config = dict(
    n_layer=12,
    d_model=96,
    n_head=6,
    n_kv_head=6,
    head_dim=32,
    d_mlp=384,
    vocab_size=8192,
    activation='gelu',
    norm='layernorm',
    norm_place='pre',
    norm_eps=1e-05,
    positions='learned',
    qk_norm=False,
    attn_scale=0.177,
    bias='none',
    tie_embeddings=True,
    parallel_block=False,
    init='uniform',
    init_std_qkv=0.0664,
    init_std_o=0.0825,
    init_std_up=0.0951,
    init_std_down=0.0951,
    optimizer='soap_variant',
    lr=0.00316,
    weight_decay=0.0,
    lr_head=0.00737,
    warmup_steps=200,
    schedule='wsd',
    decay_fraction=1.0,
    decay_shape='linear',
    final_lr_fraction=0.0,
    batch_tokens=[8192, 16384],
    seq_len=256,
    doc_mask=True,
    train_tokens=97130000,
    steps=8484,
    dataset='wikipedia_en',
)
Each number is 50 + 15 x the weight over its row's rms, rounded and kept within 0 to 99. Layers, rows and columns count from 0. The size before them is the row's rms in percent of the matrix's.

# layer 7 MLP up, 384x96, rms 0.0951, rows 342-378, columns 0-95
090:89 41 50 56 58 42 50 80 31 63 51 35 81 60 33 57 55 73 76 37 30 49 51 53 32 40 56 51 66 61 57 84 35 34 56 67 20 27 70 37 51 37 43 76 41 52 71 42 48 58 62 15 68 25 51 35 53 35 47 62 44 42 52 37 34 60 37 37 54 58 72 54 61 43 44 60 45 32 39 69 37 51 48 69 56 65 46 39 27 38 58 30 24 55 60 52
108:63 49 36 53 28 75 38 77 53 26 65 55 58 57 38 41 43 41 39 58 43 74 48 81 59 73 42 50 56 81 80 32 44 66 53 59 33 55 41 52 24 48 38 63 34 36 32 42 72 62 65 34 38 26 52 42 32 63 41 63 27 58 35 50 30 45 83 34 50 53 53 52 47 17 41 76 57 44 50 62 47 34 48 76 41 48 58 55 19 37 34 59 76 41 59 56
109:70 67 56 79 60 27 75 36 33 28 52 53 45 37 50 53 38 42 37 42 35 33 69 47 48 53 64 50 72 54 71 23 54 48 59 35 23 56 56 32 62 66 54 69 60 68 56 49 61 33 57 65 42 44 28 58 60 63 35 29 24 36 27 74 52 54 60 47 66 70 51 43 25 75 27 40 49 38 42 34 59 68 22 58 49 53 58 36 50 64 11 42 62 61 77 49
103:74 65 51 54 46 69 62 27 35 65 43 36 57 63 33 37 33 74 68 56 28 49 54 41 35 37 38 41 73 85 48 63 58 56 40 78 61 44 51 55 37 64 51 58 36 63 27 31 58 82 49 45 65 71 69 43 59 29 44 36 62 37 45 46 32 48 23 44 52 48 49 54 63 30 53 37 90 54 50 52 28 35 65 28 75 51 30 52 52 57 64 70 31 30 37 28
101:66 54 55 64 44 32 68 58 69 60 38 59 63 18 51 78 29 49 37 47 50 46 81 68 37 26 41 56 79 65 50 59 53 41 53 44 61 66 29 52 47 15 52 42 50 48 62 27 55 54 41 42 49 46 83 38 33 47 79 37 38 59 53 34 29 80 49 62 75 69 38 62 53 31 60 24 69 36 49 60 46 64 37 51 16 50 56 22 67 32 52 44 42 50 41 48
104:63 28 38 74 50 34 68 58 36 53 53 24 30 57 39 47 35 57 43 30 30 58 39 58 61 41 31 72 52 47 57 59 41 52 36 42 54 71 66 37 53 61 42 70 62 40 42 71 68 61 32 44 42 35 43 61 38 81 56 20 61 38 31 31 57 38 44 62 57 46 90 41 78 69 33 46 53 47 44 74 58 29 52 78 49 63 47 49 43 37 34 68 17 31 68 74
111:53 34 59 53 28 42 42 63 47 48 44 56 33 33 48 86 54 57 32 77 33 16 69 55 36 44 28 61 48 56 80 58 53 30 21 69 72 38 50 55 30 53 56 73 48 36 68 75 38 66 41 59 59 65 44 30 51 57 44 65 55 33 48 59 81 50 74 41 44 71 53 61 71 47 45 60 46 57 38 52 55 84 52 56 21 43 45 51 40 33 44 58 32 31 18 55
096:74 51 35 30 33 56 56 64 53 50 67 62 39 21 71 45 42 22 62 39 55 75 43 31 17 50 47 36 64 71 33 85 56 50 61 50 48 47 57 36 29 47 71 61 74 45 38 45 37 78 47 61 39 45 54 55 59 47 47 19 48 48 65 27 38 46 39 33 61 38 40 73 38 39 42 63 69 48 69 43 41 31 62 66 59 42 65 55 60 41 24 83 21 67 56 51
095:50 70 54 61 51 67 47 76 59 37 42 32 59 41 15 42 73 40 47 14 38 51 60 29 64 98 57 73 20 52 47 54 58 57 56 43 23 69 64 38 30 67 69 56 53 66 76 49 74 52 35 51 63 47 65 63 65 65 53 51 55 57 67 69 25 44 66 46 60 48 48 33 62 72 28 51 31 61 36 41 43 60 36 46 25 49 66 47 39 47 44 52 53 60 39 67
092:37 64 33 53 48 68 45 46 66 33 46 57 65 41 56 69 60 47 57 35 60 47 71 75 27 38 53 26 61 51 64 51 52 59 52 25 41 64 33 50 52 57 59 67 25 44 42 61 45 67 60 30 64 58 51 70 77 34 47 67 36 66 72 40 16 61 56 88 77 66 49 51 48 50 28 42 36 32 51 51 57 52 63 32 26 16 52 26 52 74 53 44 39 35 66 24
092:58 57 51 59 67 43 61 52 41 71 68 54 44 55 10 56 43 43 39 65 61 12 45 46 16 45 31 36 55 39 62 68 40 53 50 34 08 46 33 56 41 39 64 54 42 37 23 62 82 33 45 60 53 70 30 61 33 77 35 43 51 63 56 70 59 56 68 41 22 51 51 64 66 51 56 50 49 57 54 79 42 59 45 53 68 37 67 68 41 64 38 41 18 39 56 54
094:69 58 47 64 56 37 56 47 46 40 57 31 36 46 70 38 33 47 22 63 34 55 68 57 39 38 61 74 62 30 61 48 53 85 53 70 20 56 51 90 69 41 41 51 40 58 49 35 27 41 61 60 57 57 35 38 58 43 17 76 64 39 58 40 44 22 61 39 52 48 57 52 59 51 59 43 49 30 33 48 28 56 87 51 20 46 69 22 45 51 49 56 51 19 60 61
089:48 44 64 56 40 43 66 68 62 38 70 81 42 58 71 45 57 23 24 77 51 81 53 43 40 52 35 40 34 41 43 36 38 75 55 64 45 32 42 11 50 67 34 52 39 47 66 39 52 28 35 34 37 57 48 14 45 59 81 51 24 51 47 77 57 52 46 67 37 44 32 48 52 50 44 23 67 56 53 69 60 38 61 71 66 76 42 27 44 54 44 61 51 31 61 52
100:59 67 60 75 34 69 41 51 74 55 36 65 55 28 48 50 56 57 67 39 70 34 50 65 44 44 46 49 41 52 75 93 56 40 47 50 51 64 71 57 47 37 74 62 46 61 65 72 55 43 47 42 31 43 51 49 88 52 35 51 11 36 24 46 65 47 26 37 27 45 50 55 38 20 60 55 38 32 31 45 42 49 44 58 53 71 46 59 67 53 52 42 21 57 60 88
096:68 56 49 58 30 23 54 47 12 27 69 63 48 49 26 49 45 54 68 61 68 44 45 48 54 66 55 43 58 41 63 65 72 53 28 48 32 45 40 49 99 62 61 45 61 67 63 36 57 80 47 26 65 30 45 37 38 48 32 45 70 57 59 73 54 58 15 34 42 08 46 58 30 70 57 68 59 53 49 59 47 43 64 55 36 36 40 55 52 45 49 68 59 55 59 56
108:52 65 26 66 35 22 59 44 70 55 49 45 36 19 45 17 51 32 74 61 45 57 58 30 38 57 88 66 34 53 40 79 62 41 69 63 30 50 47 55 65 41 59 47 39 54 56 52 38 68 57 73 30 39 68 63 57 56 40 55 70 40 32 65 27 27 58 61 66 70 45 39 41 46 37 33 43 62 41 61 30 24 77 44 73 29 54 48 56 60 43 59 43 67 64 67
096:45 56 25 65 16 65 44 51 68 58 51 46 46 55 42 42 32 74 57 18 52 42 69 62 63 56 66 51 42 61 63 64 44 62 00 55 55 48 42 58 53 60 52 32 50 61 57 51 20 55 66 48 43 66 49 42 38 51 59 41 78 31 81 28 36 66 57 20 49 45 50 63 24 50 33 42 44 59 72 38 26 71 77 57 39 28 66 44 50 55 65 41 71 37 52 49
099:58 25 49 30 43 24 40 18 70 39 49 59 65 67 66 45 64 55 42 52 70 54 39 55 31 38 68 45 59 55 52 54 22 78 66 18 50 44 62 84 50 60 52 41 35 57 32 55 73 38 24 30 27 31 40 16 46 52 50 45 49 44 41 63 39 48 51 57 56 68 54 76 59 23 41 46 55 75 60 58 53 39 39 70 45 41 32 62 44 64 83 44 44 25 45 59
098:69 65 54 37 26 35 69 42 32 25 24 33 43 41 44 45 83 49 55 44 32 40 54 72 31 48 54 65 26 40 60 59 39 66 58 78 36 46 71 52 44 82 45 54 59 55 47 51 68 48 20 37 60 82 42 38 74 36 73 48 72 38 66 38 53 66 37 38 44 38 69 25 67 34 43 51 39 53 52 45 86 54 54 55 62 55 74 69 65 52 60 44 44 67 51 37
113:74 64 55 47 51 61 57 68 53 30 67 63 44 38 63 57 42 36 48 49 62 42 42 51 63 36 59 44 70 30 69 62 12 68 43 45 44 58 61 68 67 80 60 63 52 45 57 55 46 69 60 55 33 53 47 65 29 46 48 68 32 33 55 56 11 59 57 47 55 62 60 32 12 34 17 27 33 58 43 71 55 52 73 86 58 57 51 65 52 32 36 38 64 43 48 21
092:84 50 44 64 65 54 59 67 59 47 58 21 44 51 60 36 67 68 71 38 60 65 26 60 28 50 34 29 42 20 57 58 58 29 61 34 29 77 32 78 49 64 44 60 50 53 37 33 65 65 49 41 31 78 71 53 46 54 50 62 42 38 46 76 67 49 62 55 48 52 49 20 50 43 64 48 53 65 29 54 66 44 33 54 39 76 52 40 61 19 41 26 56 60 19 47
098:69 47 82 43 48 48 55 39 37 63 51 34 33 38 45 59 76 51 87 73 42 71 70 20 42 82 48 33 29 45 30 67 55 55 41 58 39 41 70 49 62 41 26 64 83 27 43 47 76 67 60 42 66 47 44 39 63 47 56 49 43 77 33 48 71 37 56 55 62 44 55 35 53 48 59 36 40 32 59 44 62 39 77 35 44 56 31 67 37 22 42 48 52 54 23 45
094:36 49 22 44 55 69 80 45 72 63 65 70 31 38 45 27 52 64 37 27 27 66 49 68 43 20 82 60 37 47 45 67 44 56 44 59 25 32 35 64 67 48 43 43 43 66 37 60 31 71 51 50 67 55 53 77 49 52 52 71 53 38 37 44 60 36 18 50 43 23 81 68 53 29 53 57 41 42 44 55 58 41 42 71 47 51 37 77 53 50 58 55 47 17 64 37
106:71 50 47 55 19 32 69 62 46 54 24 55 70 63 23 51 48 29 51 58 74 38 62 60 39 49 55 27 36 55 63 61 42 68 26 20 48 48 76 27 30 60 64 71 43 47 47 48 58 66 46 26 57 34 38 79 53 74 55 68 28 36 22 37 53 49 45 32 28 44 68 31 56 43 44 46 43 64 44 19 42 81 48 56 42 59 65 57 37 72 41 49 37 61 54 64
098:55 61 54 46 59 65 61 41 45 49 53 68 73 69 77 79 43 34 57 56 75 23 48 27 64 50 43 54 30 28 48 57 51 28 51 39 59 46 46 41 39 40 30 47 75 48 50 62 75 29 34 27 39 69 52 38 40 39 47 59 70 44 27 34 62 52 61 73 53 20 61 74 31 84 51 55 45 82 51 50 59 78 50 20 42 62 45 53 43 56 17 43 47 59 58 52
102:55 68 54 68 49 56 45 49 68 40 42 47 33 27 77 57 40 51 82 50 23 60 44 75 30 51 58 39 70 56 39 63 66 43 51 76 59 49 48 52 57 57 52 48 49 40 26 60 67 50 54 51 57 51 12 53 62 44 48 52 31 59 39 51 47 46 81 96 64 37 64 56 49 28 32 41 60 30 47 70 60 22 08 58 51 34 29 45 69 67 42 56 32 61 45 39
101:35 76 66 62 30 62 57 44 27 42 59 78 30 53 55 24 64 31 79 61 54 47 70 54 50 48 41 62 60 27 74 48 60 64 61 57 58 70 48 47 36 70 63 16 39 46 47 38 45 51 41 58 53 68 33 58 28 61 52 29 54 68 75 53 44 47 55 41 23 58 71 57 39 32 35 84 42 51 58 74 53 10 43 74 54 54 59 43 48 53 75 54 32 50 44 61
096:41 50 72 72 34 52 61 37 47 27 66 59 39 44 60 64 64 49 55 39 41 46 75 31 26 56 51 37 53 50 75 55 24 49 32 53 59 56 40 61 57 55 68 42 33 63 35 37 56 42 75 63 49 64 47 14 58 49 32 63 72 59 65 51 50 13 78 33 42 85 59 45 44 41 34 32 42 75 29 61 44 42 41 40 24 31 51 35 12 43 48 72 46 40 54 41
090:54 55 31 41 32 74 49 54 41 60 42 75 47 30 50 63 61 43 48 68 53 72 38 56 63 75 47 53 46 58 55 36 00 59 48 19 46 51 54 61 25 77 53 33 51 58 44 88 25 81 42 48 56 43 51 49 49 48 32 39 36 10 42 47 47 50 72 62 71 73 61 44 51 47 26 63 34 51 66 68 22 30 59 37 60 55 57 49 52 62 54 45 59 46 58 68
103:30 50 67 56 51 63 64 71 30 42 30 32 32 40 12 62 42 51 43 43 82 56 73 36 40 54 43 72 44 58 38 31 48 55 49 35 51 45 53 54 74 48 34 47 70 53 88 47 51 77 34 19 40 56 63 42 48 37 37 65 71 41 32 74 49 40 41 50 62 51 65 59 68 59 48 75 57 63 36 57 84 71 40 41 34 58 40 36 38 62 37 59 45 22 29 59
108:56 50 52 35 81 46 37 79 63 55 42 69 78 57 37 39 53 50 43 66 22 37 27 82 38 27 72 57 30 58 29 44 42 49 67 61 46 34 49 50 57 37 46 37 21 60 36 69 57 74 54 56 55 55 50 45 59 45 52 45 53 39 46 37 46 75 67 58 75 43 51 63 21 32 45 18 61 53 69 68 37 34 38 36 22 62 50 43 62 65 60 53 63 54 14 63
101:80 65 29 59 19 72 54 38 56 37 43 35 35 59 39 47 47 56 44 43 52 44 57 79 30 37 61 52 41 51 74 45 39 54 62 63 42 47 62 46 54 67 57 72 38 50 61 48 50 46 34 46 42 35 38 22 59 46 57 50 47 34 67 57 49 99 66 39 61 48 51 81 32 53 64 19 71 59 69 39 39 37 64 33 37 63 54 42 56 63 14 69 18 33 45 47
107:52 46 40 48 51 65 76 39 26 39 39 52 62 41 67 25 58 14 74 75 47 55 71 71 62 38 53 61 30 77 34 46 50 30 47 74 54 60 62 37 52 53 36 37 42 45 73 28 77 53 72 56 45 56 53 42 48 53 54 39 49 42 38 40 57 40 28 52 69 47 48 65 38 40 64 41 31 36 68 28 55 53 60 64 33 66 49 69 23 00 37 54 33 44 46 37
100:30 43 54 66 64 53 52 48 13 50 45 46 72 34 53 65 66 34 42 32 53 64 50 56 43 41 44 42 64 47 62 42 56 48 48 36 34 42 69 84 43 12 45 46 23 47 81 61 32 65 55 84 64 53 36 45 41 76 41 41 29 29 59 87 61 49 58 22 51 52 55 44 55 37 51 43 41 61 59 46 28 79 70 38 38 49 84 37 55 29 42 51 37 44 53 42
094:52 45 55 77 42 60 47 49 58 47 60 69 63 48 46 22 55 41 74 41 46 69 61 71 46 64 50 34 30 43 31 51 37 41 42 20 20 11 35 57 43 39 75 65 43 49 48 37 49 39 50 67 78 65 56 32 33 62 64 73 26 24 47 27 34 48 37 29 41 49 32 56 32 47 44 52 92 44 41 48 59 50 68 54 55 63 45 76 46 69 58 71 29 51 51 40
089:59 50 45 50 47 56 39 31 43 56 17 45 66 53 42 56 29 22 57 40 56 65 70 32 72 47 56 55 69 62 40 57 79 34 38 52 55 63 36 11 65 45 32 54 53 44 37 49 65 46 64 32 69 76 50 58 45 71 35 30 47 62 21 56 47 43 50 22 61 51 32 61 53 44 66 41 25 40 59 50 93 57 84 45 32 34 43 51 35 34 69 41 60 71 61 54
110:50 41 53 30 66 59 57 72 61 56 52 60 44 37 34 58 46 39 63 41 47 51 23 59 72 51 60 56 41 50 48 31 38 61 40 40 44 42 28 57 36 41 59 77 47 21 26 53 53 48 49 61 49 33 44 40 37 40 35 31 46 51 34 47 39 02 62 59 73 74 38 99 63 35 53 79 45 43 88 68 66 50 67 66 38 59 72 65 59 53 62 30 39 62 47 51
# layer 7 MLP down (transposed), 384x96, rms 0.0953, rows 342-377, columns 0-95
089:45 53 63 21 43 38 61 28 82 47 55 35 50 78 48 61 74 26 30 55 29 60 26 86 35 67 54 64 76 58 68 39 53 59 21 29 60 68 47 42 37 47 49 42 60 49 67 44 49 50 67 38 52 66 56 45 74 51 44 27 66 41 54 69 41 26 42 55 53 37 52 51 26 47 25 38 66 67 34 42 60 48 40 42 43 28 23 37 43 67 39 73 72 51 47 43
114:59 25 71 58 35 48 28 68 56 25 49 68 84 55 28 27 63 39 47 46 48 41 38 56 54 57 29 56 53 54 69 44 68 35 41 32 75 66 56 52 55 42 68 51 22 48 36 44 54 34 75 66 47 64 64 46 43 24 47 54 40 59 47 54 71 78 63 62 30 73 37 39 53 49 64 58 65 88 40 51 47 40 68 31 61 38 57 36 86 45 64 75 64 60 36 56
117:75 72 33 50 50 35 73 51 23 43 57 35 45 42 63 66 37 62 58 50 61 57 42 41 52 36 35 37 62 24 44 58 83 61 52 27 52 43 58 52 69 45 65 30 71 36 43 26 65 57 61 55 44 42 34 64 81 54 42 48 28 52 45 70 57 23 70 60 52 32 62 49 42 46 47 28 42 72 61 30 52 43 30 46 43 13 43 70 33 18 31 45 25 71 41 56
097:70 57 38 39 42 68 28 57 70 10 35 52 59 29 46 81 77 41 43 54 43 54 67 51 67 64 66 47 37 29 30 52 69 51 64 44 32 39 41 47 76 34 44 61 30 53 44 63 40 54 81 27 43 58 50 59 58 47 73 64 45 57 51 32 86 39 51 64 44 42 70 45 49 36 46 60 39 56 14 73 44 40 35 66 52 49 46 65 26 63 50 40 62 37 20 61
099:47 67 78 62 71 53 39 50 62 77 50 53 62 29 37 56 69 44 38 50 59 55 52 68 33 56 51 30 44 62 72 48 64 43 59 64 52 42 56 54 51 41 86 60 40 52 68 46 84 27 00 37 51 07 35 43 52 46 50 51 63 64 47 54 39 81 55 44 61 32 70 62 42 66 41 40 62 35 58 61 36 23 41 43 48 23 57 31 55 36 32 58 46 59 61 55
102:44 27 54 34 39 54 37 41 65 50 61 61 25 61 29 35 67 38 69 67 41 63 46 82 54 50 62 47 72 73 19 84 57 54 50 85 48 38 77 45 43 43 47 62 48 56 51 60 59 29 37 56 71 78 53 73 38 62 47 57 56 35 55 40 39 76 65 57 35 56 55 60 40 52 53 26 83 79 53 39 52 64 39 58 46 71 73 46 29 46 58 52 34 50 64 27
123:50 50 31 35 64 66 49 56 21 70 29 29 28 52 60 62 50 42 61 66 21 69 46 47 66 40 63 36 29 37 79 87 39 66 29 51 77 53 63 58 40 45 60 61 60 57 77 79 54 64 44 55 48 45 46 73 57 54 49 46 57 31 58 23 58 66 49 40 43 41 63 39 50 43 42 59 41 51 42 50 52 65 49 66 40 63 52 69 71 08 40 28 15 57 47 45
096:45 66 28 54 47 44 26 40 49 49 53 39 65 54 62 50 11 53 46 29 50 24 67 47 53 42 36 49 48 27 48 35 15 60 57 36 55 30 65 88 49 58 53 94 49 37 72 60 55 54 64 22 48 60 72 67 43 52 41 82 53 52 60 39 41 61 37 81 37 44 46 39 25 53 70 81 64 49 70 31 36 39 53 60 67 46 49 48 34 56 54 41 35 54 62 51
086:35 28 50 41 69 68 55 53 15 41 68 45 44 12 37 34 35 22 35 48 38 16 44 34 38 57 64 48 61 39 43 42 70 47 56 47 47 63 54 67 68 60 71 38 60 40 68 35 66 69 34 59 64 54 44 35 36 43 37 51 65 38 56 30 45 63 47 79 39 34 62 44 27 19 33 55 69 37 43 47 34 35 62 67 38 30 35 68 32 73 37 64 47 35 57 51
092:52 34 31 43 43 81 46 58 34 57 37 55 75 55 43 39 25 32 31 66 46 71 43 30 38 41 66 81 64 52 56 40 26 48 63 40 25 37 57 54 53 45 54 43 41 46 60 21 58 84 59 57 50 39 37 47 49 21 54 32 62 42 26 66 46 36 62 58 49 85 53 37 50 30 21 50 53 74 35 32 39 57 51 43 43 60 15 59 60 37 46 78 59 62 53 67
094:50 43 67 47 57 70 37 45 37 49 30 55 27 52 71 66 50 32 63 24 51 56 53 44 67 48 71 60 66 60 31 53 42 47 38 53 61 91 76 54 40 66 77 48 48 55 45 49 14 60 63 56 50 64 76 60 16 25 65 37 29 69 37 54 54 58 57 47 48 54 55 60 37 31 31 60 60 15 48 60 52 30 54 54 35 73 40 71 27 29 47 50 54 60 23 43
104:58 31 42 28 56 55 26 47 61 58 46 58 36 52 61 33 62 64 64 55 41 68 31 55 51 64 64 25 46 50 66 55 38 63 40 93 58 70 48 54 38 61 35 37 71 48 56 85 70 45 61 50 53 18 40 61 42 51 38 74 38 52 47 72 54 54 20 65 62 55 32 61 36 54 38 75 82 40 75 43 36 47 63 44 47 39 56 43 58 75 36 39 28 17 42 65
087:59 50 49 73 46 48 35 50 33 75 73 55 79 39 21 41 52 47 45 72 51 36 62 55 50 43 67 68 56 59 61 28 52 70 23 49 37 70 44 77 37 24 86 57 57 60 22 63 45 65 67 61 44 66 50 73 37 72 59 68 77 62 41 43 32 35 42 66 36 56 50 50 35 59 46 84 62 39 56 58 45 56 40 26 45 59 45 43 49 75 66 39 57 36 26 40
094:61 70 53 57 53 34 69 47 59 41 30 37 66 53 65 55 65 40 39 43 60 47 51 48 13 53 51 35 35 31 60 48 47 40 05 34 27 50 61 80 61 26 39 46 53 44 34 78 52 59 71 52 61 62 52 05 66 63 65 50 45 46 45 50 16 38 70 44 54 41 53 54 48 45 55 51 46 48 40 39 62 33 45 35 46 18 46 48 70 40 49 74 70 76 69 70
102:48 50 78 62 42 47 37 43 45 64 51 40 29 62 51 34 53 50 36 59 56 39 59 45 50 26 52 41 72 61 54 33 09 34 69 52 63 46 75 38 52 65 47 73 48 61 72 75 68 32 44 52 52 18 56 77 30 42 73 53 75 65 47 71 24 60 45 36 51 77 74 53 25 66 54 50 51 44 42 28 35 33 55 36 52 25 26 34 45 48 54 58 41 32 27 52
108:57 73 62 31 36 67 62 39 79 33 76 44 48 48 58 36 37 53 37 55 49 70 39 59 41 41 92 75 42 58 33 39 44 50 70 55 38 46 37 40 29 48 18 42 34 32 22 41 49 63 37 51 47 55 57 70 57 48 65 73 38 67 66 48 54 49 44 51 32 45 37 33 48 58 37 71 41 29 33 33 31 36 87 77 50 49 48 35 44 33 41 29 56 56 25 38
094:63 39 80 47 46 54 48 45 52 27 27 61 59 68 45 69 52 44 38 34 53 32 55 53 73 67 47 73 42 58 50 41 79 50 64 45 53 24 25 74 66 26 43 70 21 43 50 43 45 35 54 65 68 59 75 36 23 16 46 70 27 38 40 69 49 41 56 52 39 52 41 65 56 74 56 59 34 45 59 34 51 65 36 53 33 38 30 62 52 78 40 83 54 57 61 33
092:77 60 55 37 72 65 86 56 53 33 62 51 68 28 58 87 46 62 62 53 33 49 55 47 65 48 51 43 75 43 48 63 37 41 46 42 55 61 40 51 56 83 14 84 73 56 45 49 71 66 67 57 46 65 61 32 66 53 52 48 51 58 78 77 55 38 45 66 61 35 67 41 33 70 39 55 46 28 45 28 71 39 56 55 50 65 46 59 53 65 35 64 48 81 38 54
099:48 37 51 69 35 37 32 60 79 38 61 39 54 49 43 78 40 32 53 45 71 43 59 66 82 62 37 55 41 68 57 23 72 66 47 21 53 74 30 36 42 57 59 32 42 63 53 41 55 48 72 82 51 44 35 29 62 31 32 23 29 76 47 54 41 55 53 46 47 64 59 81 52 49 46 42 66 39 43 71 30 37 54 53 57 56 47 25 30 48 48 84 48 29 54 64
114:38 59 42 44 55 61 57 55 43 42 60 53 22 33 45 44 60 48 60 68 58 72 74 45 34 63 41 21 66 17 74 62 31 32 38 55 44 59 54 61 47 60 67 62 33 62 39 43 56 21 68 55 41 47 52 50 56 32 51 47 75 52 71 50 42 55 32 52 76 29 55 72 81 32 76 48 43 74 81 52 57 57 70 30 71 63 33 90 41 34 50 51 42 39 49 51
081:39 31 54 72 38 48 29 49 54 47 72 47 59 43 36 53 29 53 37 37 47 50 61 49 57 47 73 66 58 63 41 53 33 65 50 75 43 33 42 45 78 57 38 61 26 33 87 29 62 61 41 58 16 75 58 50 32 83 38 48 47 72 44 40 74 75 58 53 76 37 47 59 65 65 21 36 33 39 47 64 37 65 67 37 45 47 56 30 34 28 72 57 62 52 56 65
097:44 51 32 47 30 51 39 48 25 56 49 57 56 69 42 36 33 31 22 59 62 20 46 48 60 23 28 70 46 59 46 14 46 53 71 34 44 59 51 46 34 56 63 46 34 43 34 46 46 19 09 58 44 47 79 47 42 34 37 42 53 28 55 53 53 56 64 32 35 51 59 51 77 25 46 55 52 49 36 58 26 77 37 45 48 33 48 43 60 72 73 35 70 52 68 74
092:58 58 46 60 43 66 38 34 46 50 48 55 48 50 45 59 49 59 76 36 73 36 76 40 66 53 54 50 48 64 41 95 42 60 91 54 47 49 66 64 70 56 47 57 44 54 39 59 58 66 46 55 41 44 24 73 65 37 56 35 48 46 49 52 27 68 46 38 89 10 55 65 37 46 36 65 34 36 59 52 49 39 42 14 57 77 24 42 44 23 64 36 30 48 49 52
110:49 58 65 45 54 47 60 52 38 43 59 54 61 81 33 58 50 57 40 19 57 62 47 51 60 41 27 44 27 79 77 42 53 65 74 71 56 54 55 46 39 30 51 38 35 85 55 46 74 73 40 46 24 66 43 32 62 54 36 65 57 64 39 37 82 53 48 50 43 46 41 57 39 36 70 44 63 61 60 64 59 40 61 34 44 20 43 99 61 36 55 61 42 34 47 68
087:65 54 20 65 31 41 31 36 37 54 36 46 55 51 37 44 46 52 30 48 24 59 68 33 66 51 56 73 58 20 59 31 40 22 47 58 25 30 39 65 49 51 46 89 26 57 59 46 68 30 30 42 54 56 67 62 72 45 40 51 53 31 58 45 41 34 53 71 60 72 58 32 59 52 10 62 69 59 42 54 47 45 56 78 62 71 66 58 36 32 54 57 33 36 41 70
105:65 47 50 12 51 64 25 28 51 39 30 55 62 54 46 29 41 49 45 35 75 29 50 80 71 28 50 61 31 34 29 62 27 30 66 37 52 65 33 55 44 50 46 79 55 39 43 48 55 34 35 40 19 59 58 73 82 64 57 53 40 40 39 70 44 44 55 71 63 69 45 49 36 41 61 66 49 63 41 22 44 44 72 50 65 47 40 65 22 68 64 60 66 40 45 45
100:26 72 46 36 39 69 51 34 54 60 40 39 64 32 56 80 44 61 42 37 54 27 29 61 15 42 41 42 53 31 31 63 53 55 37 51 50 45 57 86 58 60 85 53 50 43 37 50 38 64 63 30 53 65 50 49 34 69 16 50 43 45 59 55 50 55 39 65 24 49 68 41 24 55 54 42 73 23 78 33 70 41 56 50 51 59 61 50 38 53 59 41 41 31 82 77
107:44 24 46 55 33 86 40 37 44 41 45 93 48 46 66 40 45 53 57 17 39 43 62 14 21 50 69 55 37 55 58 64 27 39 30 74 58 66 54 63 44 44 36 43 36 80 51 62 82 60 46 65 61 25 54 33 41 57 42 45 39 47 54 36 29 55 56 33 68 62 51 47 52 69 58 43 40 63 46 62 54 28 44 58 68 48 58 38 18 48 64 63 48 65 70 38
102:32 23 79 57 37 55 51 69 55 54 50 59 36 49 50 57 31 61 15 60 60 66 78 66 28 23 57 37 53 81 59 75 99 47 72 39 73 50 61 63 44 82 37 45 50 40 56 54 50 30 41 62 20 56 48 68 48 51 72 61 62 46 48 57 32 65 49 52 55 77 46 62 57 48 59 67 49 54 43 55 36 68 58 69 49 45 38 28 31 53 49 54 51 38 45 56
093:39 57 58 52 72 35 66 58 51 47 43 32 55 50 46 38 40 62 52 57 41 64 65 68 68 57 32 43 39 52 04 26 37 45 59 88 48 46 46 38 48 21 54 61 38 64 64 29 58 55 57 37 20 57 58 39 74 25 18 92 42 59 62 35 46 62 42 38 57 46 37 60 58 30 68 55 37 47 47 41 67 56 69 47 57 51 55 61 68 32 43 55 59 38 12 35
090:58 50 37 76 23 48 62 42 41 50 68 43 49 47 56 58 44 64 79 93 21 52 72 78 53 85 54 33 40 63 40 54 70 37 64 55 49 37 28 66 36 45 45 41 68 45 26 48 42 34 40 52 65 47 41 47 71 49 41 70 36 59 50 53 49 38 59 73 62 43 47 39 48 60 20 61 46 20 47 81 28 83 52 60 27 51 46 47 33 45 48 39 50 32 64 38
098:60 61 50 72 39 43 40 57 51 44 19 66 44 44 69 35 73 29 76 43 36 41 80 41 33 59 58 58 39 44 59 36 50 25 58 61 57 49 72 35 53 34 55 61 43 52 43 48 65 51 73 66 38 69 58 57 23 58 65 68 49 54 32 61 41 60 30 54 69 64 56 58 57 71 42 57 46 73 56 59 24 78 63 49 69 27 62 81 36 84 77 33 40 28 56 56
103:67 48 92 56 47 33 33 50 89 89 49 46 64 20 55 52 62 65 33 73 46 59 32 34 39 37 56 47 54 23 42 55 50 54 30 43 27 32 45 27 30 71 43 43 50 53 44 81 33 54 57 50 46 50 55 50 47 54 68 52 33 59 57 59 16 37 43 65 61 48 48 57 36 52 39 43 54 37 52 38 48 51 06 53 76 51 57 35 54 75 51 56 66 48 62 59
093:43 30 39 65 46 33 42 56 28 13 61 62 55 56 57 44 32 41 75 38 73 73 69 30 40 64 56 65 49 30 48 41 44 46 46 61 65 62 68 75 37 56 47 47 63 64 81 45 53 41 22 88 46 61 45 47 48 72 80 38 47 57 50 34 58 54 43 65 40 77 57 58 63 44 51 64 71 39 44 63 44 51 39 55 36 53 48 83 39 22 50 52 16 31 57 41
092:49 51 50 32 67 44 75 40 61 77 68 37 41 37 17 58 56 78 35 70 73 52 48 53 40 45 46 68 58 64 70 52 72 50 53 52 42 55 71 55 47 60 29 34 56 55 52 81 45 73 69 66 51 26 48 53 62 54 63 37 50 62 28 59 40 32 65 53 62 49 37 24 39 47 29 35 04 55 53 50 22 49 73 35 64 35 44 38 65 28 27 33 58 65 48 45
094:26 35 43 15 74 44 29 32 55 60 48 74 50 36 51 40 69 65 36 46 80 59 35 66 34 44 83 53 29 32 66 53 67 35 47 48 40 65 52 43 30 34 67 46 54 34 43 52 48 49 52 41 35 18 76 53 69 66 48 35 60 58 56 31 46 49 61 66 38 49 48 74 31 44 25 34 52 79 66 69 47 39 31 50 43 60 53 38 47 58 41 48 74 81 69 39